From a checkpoint of a small transformer trained on Wikipedia.
Size: 12 layers, width 512, MLP 2048 squared ReLU, vocabulary 16384, 52.4M parameters.
Architecture: RMSNorm before each block, rotary positions, no biases in attention or MLP, tied embeddings, normalized queries and keys, normalized values, capped logits.
Each number is 128 + 24 x the weight over the matrix's rms, rounded and kept within 0 to 255. Layers, rows and columns count from 0. Numbers have three digits each.

# up: layer 4 MLP up, 2048x512, rms 0.0407, rows 649-673, columns 128-255
# down: layer 4 MLP down (transposed), 2048x512, rms 0.037, rows 649-672, columns 128-255
up649:104117136112162144132163129130125179143182109108105125116144136095129122123121141113140141105090085127160132139131073150106147177123182112130155154152157117096150144092144166164136116133137172141143134073140113127115096124140131117137169150063125155055136127125130170105175116125102113158172108153098158162128137068180087091188123142129168121182104142096136147135097144135121149147090
down649:160145119102084130133108149123092136139131111166121142152101139121165164151126182142112134164119179155149125130122129130086117138155153142127145081122078144109151149117098135140135137140141140153121139135124081138158163155124123095097121144133143122091106133103126170129117124132101196107146117121113088161096067115124093083159141162157153097145131130125138136091079158210121134139106
up650:105102083150112160153109135126137100116147118105103102099144132126140119104135131145107100134141122099136116145101112152119141173142140144148106131162145131155162124120167129121127115150111154162128173119147080121115150124092110120111115132108112125107129122128090141109133120169109094161122087172138134126166220111118132096135124141137149120168095130143146135149132128149093068130128
down650:114145116141117149156175155170118134113094159113111114101105158147171107124130173090132111150121130107107175137143128143120149143114119123115142175125139111136099159114102151145124111111161137122164127106107158127118156168159065128142154131064101149146104162127169131119116134086077130142172099119098135125130154102116117127113150136121120115126135121127085132152168134147132120143126
up651:117118124112120107103125128164113145148134072061100111099084120145102105099128117140110165146147169125154105127091107156148127141135165115167102144139105087128133123108161141146138116126113139162126128152131111133158105146131139136107080113124106115110166146115144132109162130142215079139114130153100179115148171157130124107112124164104117148162102153105126117117119152148118161129120
down651:172116137173135118088180148121186083114132171140107111160089128107150134092173159123136145181152092170100140120107125098132129123099125102138109199141157125122123179101158125138137169111115122141123123155101154116097126115114086166093123115164095160148128147151110129131159114122113133136164109096170089117170122115113128158119158157129145116101097105165107094091118100137147126135134
up652:138127119168183115133118158139103136131088117122115106148108154127115119155132149161116128103121152143131142119083145090178067108138123130144159144113115096187140162139122154159128148129142152115141144126109112111107121086093154109088106148130133147113106119135140131102140143192152153098125135162145136133146133094136128127143105138112086144145146114155119169138134181150145127112124
down652:144152125130132104132159100132118136129088172161110150083137131146148116140136153158158135169115122091145094120134139134104166140159190152158105183128147120092140122066129139135127128102097120112137117133153132182186181097163194115142147094131125142127099137154101105139118119140150076125135123116090141136113118111133101133144105151158110132133109108153145143125154148093118146132126
up653:124101141100186111147138163132143122126125165144119117147124090145127135132126140137128112121142132112143096112114105110178078121136154118149100122145080104098133150106125124146122124120121101140095183102068139138125057128109122134141139140099146101102142130148108124118122180124158105154149146130101139121130146104123120136125128131115137114138107085124136117156127126112140103143132
down653:117104150161115098143139145111105149124143133110132126142129091159154148108096122185117124097144123106145134096094067141124150126146128102153116115180148134130122155101155167135148151146143108119163090115128126135134140113127132120158107147155132122131127130167114121098129156120114171117119115145101131145105098116102177135138123130149112152137110160144142125115156130129144108121135
up654:100159129111120176122103168127101112158120144108126148113115113120131066141141106128162152099120152152110146155115140124156120108142145194140137127135177153172141142099130124127122112098160144094123121167148107125143108122107090108103118100105147103119123150113137169131147103118103125140106106130106183119077142130112171072137099142086112173132154122115084172125133157125123121114101
down654:151128086132134133132153084125114145166129105094159118174139132174077089103124104115086152105078177128154122148115110144176083120127131121125139110101146157134160185089107078095090128164150125125128131106119092122183165135087130124140148143166146117121141115103116120163108112161119120180108145104164136129108098121097132152053103147125128139106186097116118140120136130110148073125127
up655:114148102119094145165118185090143140120130162095124124128124153183114134132117106123095143129141083112152114100089112165147094148123138124108131134129127137075142097186182133154104149196161115124132134137133144116162103154081128137127098120111133104097118160157116148175134142161077111149128122157144138145102148128134140090174117153120098161160145158117132153134130156120143157125128
down655:106104168114119114144127113141125150145124145152114102078150156122154106151134180189140150130134127151156098126112148159115135135133098132107059125073135123103147138163095143086139121130159121110142125122111134163153125123156128131154119152137184199110145107130115145132126131162161156164086138111142122128108144131132122148154126109119163081102125185098121114140122144153088119139127
up656:122140114139160123144163158145149094111099138123124172095128107138101111176145142090108123113189115171137110115161121073137135132132120118094170138124080122128141135079108144162139140094128132129109089127139087151158132168143133139170074139127172120052162150170133153131152139136179113116141139112137147147085154139162143109126116119141173153156089105166096134101142138163111135122114
down656:165093175119149095125099127142144154182098147156119112125113133155120141104138103114137095135166135157157147149141123141108141124161132116070127064142127140223142135102165106139126093121137100080146133120162122146157133095083128091140123088118112079171148123099107158144137144147075152106134118098140098104085146113122115166141111103146103160152133110114154163121142106133134128143138
up657:113104096172099160155096164083139157143118114114119129124108152102146138132137137113135130119112148140089115131117093086126098142120115089140156142107154118096141119086125138169113153134100149102135130152136090132106118118145107156084143118116145107104083105121166117109124122125131170162144113131118151132137149130181138155176099120175157158129150149078177148108088111079111138100073
down657:163123124101134172129088129104118131125120178073127102111126132106152121149143140168060133126134121115121153151131153082100096151100114107131108109117118133091125149121102107136127128149116144103155124131127086064161104094153154099118148125119103093135125112128124093178082166132160166160124118131131047135150132126079144167178166106158137158175181106161151136135160104118088085079073
up658:139091106159145130125112123132087120151156160111105125138134131114102108087124108198122090089125127154144124113071127134147125125152152141161161194128163145145141123146104130133140118137138148178091109127105061138150112139143146114160134143138129128133162104111150139088153114117127134124087131168125131113152164157125149079119110144134084171116147107164147102173137094097134145117118
down658:109141129133147197132085139138131102124138116118135125149137138117127112132149113080167125143166131149127151139118128109169110113139104136115110134136131124121157142123174164113098110111089171150156156135134124140141131121106136128125113108132154147130117158116158120135135154105137127152127077120115145167157109166133116115122106135093102124133148112148143145174124100156085108151127
up659:104129114148155099126089156151165121092151112150119117125047095127099113102154161119125144130170124121109132128089072079168109102173128102111102156158091108144157103129109112118160117099117103156116171122104136136155133107068155123142105145105099116149124107145108124121125137125133092109116130130137114165096093127127141150093135122130146137131128113118100148059121120115136097107141
down659:121136126145136164133149115114112085115146087112135162147134187146167084131123111150147125140088089096109123149154153136171163124133146090101147160162112110146126120070149114134131150120161133113137136151166094093152145136101140102123159135147162116145154140151081079114161111140107093116124105140140143146107092155168133088080160139116157152106155122166091129148128126143104112084132
up660:123091086129130153131136151127129152136158133124138134148118130159114134117109120085131130097136172119103159090155138158162114170128134131089157157129132109129169103113118126200105112153077125148138109132126132115130132091118155173122130153122082141120144105107141130160142116146125145121083104134104136188101131129121152122138122099106099150113151111082148189141112161116177110092131
down660:133104119119133096112094123146171146105096100078123125120158103138099158119144129101098122162120140111107093108121112132107082107153138152109156116135147134139143134120066131171128096110121115126124113144066090163109147115127153127147141102166093144114124104142088113152131120158153130097112111114125137103119155125156149072120109056162081138105071146154130115101113163129145119153134
up661:105115100121150094122114141120166117148145121119143114089118130111119114166150134122145125128132122172114099121107146109164143121123162153156160144121110132112162113079127110144121161113114130111127147101125163168139121133101143139128087139112118110099146138128111146123130142115116105116141158129113120152114118145139095109141108144140131114152131160128127139123131136136106139106082
down661:116107093109148092114162100103114115118142140133116119155100094149106110125151108160116127124102166139139073125128112145144098110135121138101187138105109117127146130149152126129132112129111106133106169148155161147111113124137159167151093132125104150130159151152144175134130119125157129115091140121113112147148127101126146108124160130121125160141075117158103155119122160133117146122143
up662:090121075164108174158141147164171115123117122129112126124130129111130119105093118119077072155154149177148139123138126138161114171159109130133108147101151128122139127131092093122196099120099154048115142117125154135136133092152132136141102126128152106084135140177146161140126154171156116168162119128184124140184153141132089133092117142136161141153103084156069109142138130149110090109135
down662:157098172143133144134121147104136102171126107106127132136089145168174133163113178150083158138144158101100110070147129111125117167132124080150118137143153078172142151170160094125138146150131087118128132122107095135147131134108104175101133118108148119106115115129088130156133152135155127104153143135100131124107099108170146126135144145121113123094108161165091191116125156120194147125160
up663:071150103093128107137107152127130090106117127080082120128136116142088113110099173105111118153103094123127106156119093166143129116155158122111113119153119139161156118106106104119170102129097116135103106156133128120132109129084133128167107134097129157147124132113114129108147099183151120131129103118129148124104089121126156121130129134142153114132101120147106147074142099137136083146092
down663:101167147116134149129170117117139117158174102129106179104130119149148083118099097124112132104123113115158121110100132087133142108158096120129132093136143107154058105078116111121125186089104146144133143116159150131103162163127136190116122150088111105111122135148086138116130104111147126125131130144121119131112116115080126133098139147131122158171117155116135127163163105177144105129130
up664:121125130082105116135149146108141130062159113116137088142120135158121120136138126142162114111164142110133117123124143139202109111113124122123127152137116143143163137123170131124149110132153091117110136142125125110131128111081136159118094127109120099105112123136109159092130144126095100161133134159090149126116145116123134090106144120157133115101110131112102126155122123181136121127121
down664:151122149105173159111082120081136070126106103124084152099141135156164110133084188164088109121169185106149105122138177143090117134131136082111140129146134111166098110127139126174112147111126122153137114154115107115144157139116126105115103140106122161130147130131147102096118120155130131125094129115120097102129102089114144161139134132166124147151117114155086157156139126112158148139141
up665:127104131127091112129169136161125125109142102155146180113120128139115114173114141155094150159110067164115133148118091167138113119139160103133134125132091110146191108101159113133088108114128103129049120122094098109134103128111127148141102133124101119095099130155119144145155158153135172156115119142136149096141156134150102146134129143116127160093128108150132106124138143137097116135118
down665:109138135143124135132110114117186147111124111109182152097148091194156115154108108135117118097111157120122142161118151097099121105124140133124144101116110125176099151114159137134107092118125098126133154116131138087137137111087144160129140111119141135093132127112079140101111115093174158125106134103140129065166117135164110153145105149116147121112140129113151150087126128144143136156111
up666:149143129110145145145168156095087120167157145117128158154071128118143152106151109125143122098149110148124158083110132106173126116120168137164115147147119130139094102110126162103146181163080111088098170182112124102124118111100126149093150117146120096130135116112148122103128145142126130079109111149117140184084113121165126122141104132117112148167133104130138147152159148095143143111132
down666:111131098126142080169143113146133137143117150087134125160113104137094139195179117117151122131166133123145091130156091161109178122119154089125119104157111102098107101100143127146120123125071139136118184135164163150114163147149160142140119099142123105120091155094083122121151153139129184122156188158168148103137143142154124123133124138109141130122146098110135112129138116122095097117144
up667:062141140160133144145105118118172105133132127136078089133102137105077113157107101098114139150136159099097125101117142126104173111122118148127133139133133118158119157155117143163115097128129190161077134142123104126141102107102130116116129133127138149121148136111125105145080142126131169138131124133168128131113122136142128066149083123123147114092068117158162149106123172157096132131092
down667:115103150132108162136156084129119116096152166134087146157152148114121106113083119092123105169144103094153169109127118173134141097130155095157118131119077142141153110136125128111105108121127140136120105147144127138132173171155120126141150104119167140128126092093116157164143136108158153112114149155124128133121112120142135155130133107121126133116108081125133138136123110147123116090112
up668:147146115162151119097132114088116136096123100170131129105132121126128108090130141111129114120094181155119116153154099139130148128122115147149157120163113113116118082147140138109130128119164146130112086150121090164161142140120125130158120154123096125119126125127151178184155122129144091119160128146124183177169142116112154156144134141126067114146144114171127154098166170126102122119108
down668:105153174139141153141119167116141122156110131113079120174124124138122116166116130123065111125148119160129139139127138107118150154109168156121151123144107146119131124080093111144142113141121136129149181171113165150118110097150093146106159136108111141139109085137148119161175130138128130137131140134127169111174108138141152098164119119120118190129124119131170130151192133111117118114148
up669:138146112110130136139161105117129141121140111106094110140120124126122103128194102117158147161175090138134127133136097135108146120136118167107139137119105099165150123166119127158089117119126145138113123150113116128109152131084138139116159183122112102161144118146116120128108152137159086142141129124149186130133150148185144125110130105131134141089112087107088127156102132121130149119111
down669:151103111093117119106153137152137129160130100109138100171150141109143112087174168108152155152185165091162161130067115081105142132112102104076156133125168146151066157136097083088136080094123151127117143135167139131108121089156156158091143107147135134131125133089106138126111157143095144104168131137128105146121119132125142139154130132090115125147129118140126116120097149141104143158125
up670:120118105165126087128177146087131162137104132123136129138135097070061116138177158153147107100186113090105110170114152143124155148150128164119108119153102101104133148112100162120105089115147122134111098094155129125145043110112081095121150073142131147099110129106122135133148123098154144126090088116137144112092119169146106120105070133129174145169111109106165124097078137126147088130019
down670:141105140139108129130165104118110131104149168130143102100145127132106113140124102190092104151113144098158106141120129126153093156138180108141093159143112103181170105120140141103112131133162178161114112122150128157130128104166181085116165163134099129115157075124107086153101141136182168161126186124112120116125151121132104181111145131112115133119167116178078114106143140119149188139159
up671:147130082124180125169176158152186162136123170144098083139145126130150063143131104130122093126119153115116134133100124118168118106074136205149111131114112121088153150138139127142178117108128139139129109144118137105130153146104073186138120093143115132124123148119152129166151153095126122148117139134106165142127141106122101118150139125118143147127117052143109094152124135102124143113142
down671:158157085146152094136121123160095138113139095091121116161127119093128129161165096123153109144106148111119130157114153150125125153130142142138162073140078144143096099144128127126150120138100131145107135100134117105106169123060081089153150152110129140096120119125125134137117148134114154119107166122114141129131108092111114096149119124154122146107128172136118070123088100143133100139104
up672:106145150156152121136127132088144136125117125124092125121121131107089121154173141133115131129124121105123128123113127086141088104109126127146118134132086113124129102125092136130146116101135129143102120161115095120118149105129139142126120120086080119078113163131149117099103156114141153127110115114077122095155134106127083092129126144119133139108122115101155160107108156160056143134077
down672:149088144104156095107135096091156127163110118157133085110104157138104104122094177155121131119103101130137157093108156132121119153172153135116125133071156138128121164150135121136155114136114155142112099162128116135143107153193128141113160121148167134169129129125116113189108137082125158165110139143101165107068119090106113146108131133107101140123123098128135125128123106141138101101112
up673:170129118135136116099131148120161150138117116137152160166056110101131116105179128092117146125132165161102125157100130152139122111127156137113123154115122137103190142149128148154153179119126096147097153118134141149132132122126112158091132157134076117139130157148194188123108116101124101103069138136079118093074176100119108118144111139126158134120126125127117112089144115127086128100127